Each number is 128 + 24 x the weight over its row's rms, rounded and kept within 0 to 255. Layers, rows and columns count from 0. Numbers have three digits each. The size before them is the row's rms in percent of the matrix's.

# layer 7 MLP up, 768x192, rms 0.114, rows 199-241, columns 0-63
107:179134110144078126141134108136116165125139095152137105106149108175160114128122094170079090129138164149163118115128124093131136133153135146150111141126128114136111089127136138079101138114170120
095:115159143120136080147149122120147155132164113137109152143123074134136111116127119109097122140120090111155104102139121136153158150136130115137144176130148147153175127113117117096168137149123143
082:150061130135089129176136140161103087157165136142118101081135115127148125129129145133105123132118119140124116122113111170135105096113150211123135136164142140152147144146049131157134045106100126
093:127145133118133127109135107163112133126135130130006117096121096111106120138183118115102149086125148149116120124156147054129111127125078137116156123102116085118138110110093154098140136135096128
102:137109138100128140103130129194095181101092101130108128123150149150137153057132100106096119086154128132102113135084114136118150111112157120118127157117160139107141122092154129105149131136160133
103:098138137154121125134084102144132094135104136102138172077132168130103120091146097108136114102141169140154114087118103108104103092115115168153168153103115119123156166137149132106115115125087133
104:162123107161092130128155138154108140115136154159141126130125133146127142068162074124124115115101155151122141144142157122126133142168089099160073127114129126113155101136105119078110141131127173
106:166098115125111157134113138095112151111128141112130116126129091122160126079128134105114149136106116149152126130131084112143098119107148090135132115117071155110127116168126125112123109098100139
108:124125133165136152104144140144121124110123124124086105165170111089119150095133143118154121132157139136130133150154136108131113154102105132094140132090110103139170127124163115132143119116114106
103:137141117127129120076158150129112168158114108117143161147125115174099162105166093139119092089125113122139139144095129104118074123094085162109111117105135123146139156153162167110149106127106194
104:169112124123145131125120135112095139111137126107099116103153109127153135114145137100110098124098114135093099117124079141134089132119115116118141120085142157113125140155096123111139099097121170
102:140113112145121147159163116128127115129131133122080125145108133129102137142072114135122128095126146117146132096129125137108148109135099089106106106092106102115099087210105123128133112114128132
101:099136149108125138119137073126108163133102157114112082158141149141052119129142088136121153132129132113135146151078140122138146108181091106164111132109120122075137133106116126075114113127121122
101:138124118155106149094105153081149130123100137122125166104155112148110132112167110154151155069130104169168152147093128064098120118137130126136117113147106095156126125107133138113080113099161167
101:122138116147113116115113077118105127102121144113108171138125095081172120118143128106121110183136118111133115102134087144109117136098100090125153110125109087131135123165160153078177098086162141
090:143127126155140163187175169138112118117126158155151143117122140150119163111137148123108125108089149114135104171121126109113136131137134138126136131144097148131104092107134110125146061156137070
118:189148152101114082115114085177080148105135131136137095104170107145122118114164150113121144046172115121127124124126124138095138089125110144129137122108102153148145115141151132109145147108172127
094:138170105139096169112122117122147114107128132103119122084153125129110122102153123133124121086132150138108120097102136109105131106145097119147135077123117151080168134127145117104105125101107197
116:125161121128091154114105113129138104168144160134111030075127156125119114127135108173135158117140097118155138139114135074148105113133122122113091099147125145098129131113117159147108128138113136
106:129145122157118117099132111103150152158145126131111073145141107099151133112161129160127125076110102141111152084123155134120101096165088082119089084113138137092177119125069169133141148122148156
094:118131123121112127160127099101137134133113118131149113148119101151123102107179073142117156129183102148132182147076141093135154114145091129098073123168144149145114121161152144114125129161156121
111:142153143185125101126137075162121150118119103075123117125151078129081117075161132137141123134168137160178090076125116115097145088140106158129109126164117134138145119126125124113129102172118118
099:114103074148090147082121143131151175100114124154112148109165114124156115092092145153104157085114078144137129113088138113129162107110145134148146084075123127122120100121107140117118128145125148
095:093149125150141113111125116181104190138131124111125127066146128121108134125136121155114125126151136150125125114051123125144140137127051153116126139115118108120123127133138133145144077134100121
092:136117160114139105149126072136134137111118110097117136076123111130182125117136095145143147141095125114139102157100117141135166103176174124139144116112152123126135109108094084129139115108117122
112:125106115128123162132087078129126147088166143129105129104125124136111110089163135089110144110130109139137108130116121136125127101121163148149132103102113107156135136137130125087151155135115146
091:125157127190150154130086064116184125123110151132104130156151112129142140131137126108130124145150115135136165152129133126162136136139131087160135120148153113106130136084092142117145109132090099
099:149116147138106122133116128146069179165131132149129112109113119140100130107146136119102099103138145119127132079110142088175098096143134140122115134111153132068175126133158119133187096106130135
098:164100103102136157139124109090135144119115163098099161104179107152174132147131118125107135125100097118128119132138125122120141121115130072085139145134144093121114155140092107114140149133160142
099:111147134137135136102116119100156125093084149145129130172122135113133132124157105125100129076113120103151110139153149096160127092139141071142148121140124108066161118111129173115118102129177141
096:146173147135131125163128102158139150136119087130130144110173150149134132093134148089112155168141177146130119143091122137149128125165153119177060133112078096128105092116112127118138135125114112
083:120106052154132146108102085142115126145154135072126114121123124128103130124109102138129140123104124116136059173151134143123114146178180130137110135124091120097127174097123130154129154095119115
118:161137159163149119145142106112121149126157161105135142098137137168112166089156113116118129076150176155131118147123117132139155149141141139139106095097114113109120110130144110112146135117102129
098:131132139150124128158175094144136146154114087151124096121141146171124115110132077144135136131122103163134123117166166122163153141138155149150065132182129147121161089089094129144166121112127118
084:144134111127117112088139180155119123151099160071138132103144149108080117164121131088135084136115089179133119115154140132120112120124132160126190146098086136127119136103129097130089041132107164
099:138112113114127094137105118172132129142117157122147165144140125147109121146162127109116115157100145140129117117126057130129147123160127098115162123154104161090152116164121157129135076110161113
097:114136140135114113088130116175105116143150104158120085144148109155155112151155113129118115145153082108141097126141127092147158156147116125124128138133152111137150121110114166122161133112161182
097:090145117138140156114150145127145147098152127109134148150110124136122122105129142137103148135139175145179167120123116104124168123143103118125116078134116144148173111134113130108097088099138114
105:140120135142124149117156119152123119133150113135162131105150142172120111107140077085150163128166114159158146142093088098166168106137141121134099128131147110165155113152102160123118109125109100
106:153166107150104187149144132105139125111135141098097104066127109131187160117138126182135129071114129136165124144113151128105111062101118155122121113149131136093127155187134103144113110158157134
092:160122133157129128176121127116134103121128102139129072112105116132152143122099154136118142096118154158112140107124091135128107106103144138159114136140142161097174123116117111132111129030150147
102:178125113108099118096085115114121127153097122110118147082144126159120164094128154152161148094130134104138137101111116117123110122173053127143148121119100070155162147128130157128122133108169152
091:139102086162099133141085139191160146093117125112137129120153168127142106117116135098109102100121073130176083163112163095125111080184172173112149150136129093159139145136135093117135117152159101